Each number is 500 + 40 x the weight over its row's rms, rounded and kept within 0 to 999. Layers, rows and columns count from 0. Numbers have three digits each. The size before them is the row's rms in percent of the matrix's.

# down: layer 3 MLP down (transposed), 384x128, rms 0.216, rows 351-361, columns 0-127
# up: layer 3 MLP up, 384x128, rms 0.374, rows 352-361, columns 0-127
down351 118:481475565588498497482492479485534495534518452481510443577493459456503512512428508530516498493516495572544510464542491541528459555578447461454502516551480447565436530463469479443555586552454495498453502492529517521488481486522481498505466395489515508498482519508477466455424533459544432472543571486499446511462525500458448567513480528465462495550543458470574500573483606546498459541481
up352 094:492541572522488525489533555479559491540513509425506480473495514506460483580523567456556488626403458499532457525483557449570478464553495491461541519485531535476490537463452547500491533499403565573510499530511506484524472491586533512510510518558495521534481513563501545520494489404548452530514427523453515490505486505491548453432451503457521490541508464447541469483483433468491472471547
down352 090:494404454474523492460486524532482458495492483511487459541532518465548550480498533427598487498498527541496454520469477497491522461524538428525564499528482567487544530471513460482497464478441522480523556486507481441506413436437429498487474450511476505543457539451490491448463450550460539484544502542489518579577538547544456505446553523515541484453554511586464624482493528515526556499474
up353 102:481524484438477426493518627486538494479500465492515532443499503499438508490430476484448475422555473471536587492536548497530503529516492451549498472490559503492507484541563508509446551534496474475513487482453481574526469543490524534542499471486408526510510427491459449493475447509506513514559428485477386494512547587518534530513410580459492505480479471583543533450475484490502499492458
down353 106:536486467523520435555473564499530541495518504438484469465471524469436480606473515440473495502504469506482557500453556496511443578483495469532483535500508515517521494571478453451502490512528581457509534488461497529487480546448501426520533488403506514486515488534561462518526478506506471443563476455507465453473551510423516426505440547527551526574594554444457568528512488450439473539551
up354 092:532465599537441471473449499423557518552441502497523531467581532458535432535512482486491527418499537460544483540499493470517523471489526560471498463486443433503485484540575448488494499560555537475478495524403535442439537444540497482500531495500523469471508467478467510473456512533603458496536474543490480481543482553486480447436558472571502539477518441491534576572529491530479533462523
down354 088:440432483479472463486547558501505513470521526497459480528557496557528561412508464422513496581526499464482488481516499500514525505547490498528513501532531535478524511481477484553520533414470399562512599443494394450503477496509535539488491473480524542526501554475552532567584571500443474513523445416448482523516532420491503491557488502502515493499527475475487558439491497504469556428443
up355 096:468497508529455487521419464546480463550519444591405469517448492561538528498519501517437403459530501503428522506475499487514454496530467482487538455504447439464542485491476434497481474454448503569482539505496538511479487530560552509584449515534432533533490495534425410560486546488524513516524485431450480527545442583512515471492579509525554569478477486516498492568541542502506518492501
down355 099:516547527511472587480550501435501546532443494495524465495413494485489473484461397548494465538468536531551554454517517524513473472505402458467524527514502455464481561464510524449543527548425496510555501535601514522470515453548480585455486536521499427495552506523540498460538453532433471554451502496462517475526473484533475450527515518534527501590437543524442514418481561462498486495510
up356 108:492425496453572477461459519533485440511459454536463586525536505502446510536465420521428578528544519598535529516517521449453514507480453499510475528507459422539529432555454451475564530511484472490520524519479492526519466517456447535415508462465515486462496486541474408482495515491504553528596464538479555465490473536507515522524434537480460394558478533474532521512522514484513448538497
down356 111:514443459520486507438560524516472446537428469539525559511549534493504506546490497510540510438517454469501496565459528468536502521456551413523458523505463492450475510508486476469470524521495469488559509509523437465459517506440479465490517474532494529380508599533485483563560544460531545543618435509494514536421493537481550502515476564499568455489455573535423459489529446535503481488511
up357 096:514479484502418527510479535443493501545439475494527485470515503536515479571426503534455460493530404481507483415531533517470523525517526435462528433442523522534413450490466479439400482525453476459541475476454511477493471458484501474479535499495488540513502431458552448546545489428483509540530465545488439468479490455522477509485462437460420561552554529547502492493519524556450598470449
down357 086:497491470521446484490477531483531492493570517422577526576444468464417450463567490494489440469460406556504505544519550525485596518526456558489524495476554516474432566527538522445483518522456503556492444493461467442521476541495476520487482495441492521498479435504436484493542481498526507525475528465511509486493512480557492489489548451508500487545583586499402473573505524551482596520491
up358 098:489495536462525568437494567497489499479569498490466475563515491520566540444463484469450518474584505508506547484488560481480520519492490512457600537578540556529538511539418541485566515556466435548541487504512541551413429465494464511432485429477502516459459514495536449469485498475493488624543469437515545449526479487485493515502451479477474546467518479489491462510543422507451450499530
down358 105:482522545441432546494442571427516412522491506447479485486472461492467470514527551419505534480546546511500523526482557485436485460424507475516540575447576453540514572491470537497551500509556571524511562493489524502481463430504512566494547505546455474471418546488557468475536554440581493496419539565493530431458519494567470517492484519488482546535520519484507452491469465492471499515494
up359 103:510483518508497455482443501528499461481568456526575481459492468503469469542454514378476493477491480494483496543466533453504411582467435567460447527471438558539526490548499435544601494520516471450515544514520445522555488514488575501522432548468466466457520467517523534513434457499553588446526491483428501501489527518485507600574486445517550499505543476513487522494527511484541494519525
down359 106:533580519500465484539496523458514470539435521532552570479474426544466558523462533474537511576449450518476564465594525542503569504501468503515440469448484479455508478528466497570546491500505521540501505512494460427469555419435430501446519475479435498507577532479502526474566497467498485563537512499450478550531456471588486432527509471458445490509527534516463483475482546478458425502556
up360 093:473508530467535519464580517507559551489497493479517505563512588556534511492547501468450551537448585506540522469517489515426510500472441531479501563531496586499421529493466533499556520493425542465483495469506513527484463562528512437491548465511477474474497483475549477469539498406556524476445440448576532454483512471470518467443483514529415519494509392511552476513593501517478538534541
down360 094:497450522498557444474516513497548478492454553506494480558485530525480474451495521494552470422463461511490525443523457534444447409441495514563481529563465540518455562483518570488464509559487441450474511534447528534496480472498544465415541505548489484497584540493569463482545506467503467562472542484530529448523569480499526436477521507503492526502566478459507583519527489513371559554480
up361 101:581543556511555530480517485490487516512442535451424477456508539526524504538487427456545552590475561514492360547519488568541517543482513432457499486474481463508526428424530531521560501486473499503483570517488489540522556482507490448493535529548584447449487477514481501515525553545484495500487528586492499478570540449555551525512509470446513525510499463530489473429550550553511508484504
down361 108:503522537479458525499468545467511538502536503520469508405474472473511486466452491559475437528508509539479488480449536465454500473518501515497513504533520530549516505406477454537462448458486455523503525466538562533594420469495481530405527501535526539508499511447627451449530555625525459510468502552533504513541519463459480450510456497539496520534529482501471574428538552518562489426494